Each number is 500 + 50 x the weight over its row's rms, rounded and kept within 0 to 999. Layers, rows and columns count from 0. Numbers have three digits each. The size before them is the row's rms in percent of the matrix's.

# gate: layer 6 MLP gate, 256x96, rms 0.144, rows 249-255, columns 32-63
# up: layer 6 MLP up, 256x96, rms 0.149, rows 249-255, columns 32-63
# down: layer 6 MLP down (transposed), 256x96, rms 0.137, rows 249-255, columns 32-63
gate249 098:531438491570485574524552532447524398504545544545565460582492461649609586523491434436570510463494
up249 086:460454470420483407445501508545511548482520460550451515480554536452357452596474527543429562504502
down249 094:510409493486443469505510528492568523454502390556417463439444446537564502570549592571419485491555
gate250 093:542472476542431513515511485452506488456566388592595504527525519486616473572560516454500455452451
up250 091:461575484488509548437522499478473539500387529467351501473517474532419493450433453532433511528478
down250 094:355442487429458527434559497445521539482491466507599491497453510520508511509389512495470563547482
gate251 096:532570503531450542482493559468485536498490437470466417596478517472499520469386434500472596478399
up251 089:509512482474548530485448494557466539508401423497450506574517395504576444405502496545491475612513
down251 097:562472615550495562466591516484442590541508441471454549460572491423503514497450480485526547479482
gate252 103:573545435516424512511583544510544452564489512558547492434538495546521472511460439408470474392418
up252 101:404546549482620537495528492545488488451445462495437565473529479535520465487613444502548479542464
down252 106:451555491436504498486529498462650522505599538499495521563457519570509512460471541534602469424447
gate253 094:476453448549493538637531586458474498400589463475519487447524514525484518375505499496527550483484
up253 096:495578515487517389344380463503483531523471461533514472509507498531498513581485493487469356525521
down253 097:487481454495504483498480477514506450507439466461438479464461562483554472443549503532353378486387
gate254 109:519477512585581585562547514551467576484491540615549470525570499535440487495495476441430441506461
up254 114:537462478497441464474482531431579449512494469378503571503479535508543486433483528435478611519514
down254 108:540596482414411538478449497467454535532458445470487422476482452587651578541554475524491477608468
gate255 103:570518503409446438587544556516517478477492428590527443478501586487552513432488475448524537536445
up255 113:509491462479521553483522477457516502533526537406521531497453510603466507619507482526487517475521
down255 103:484520472593504560461447471448483503526607528527484430541499411530470580535552595516533469460472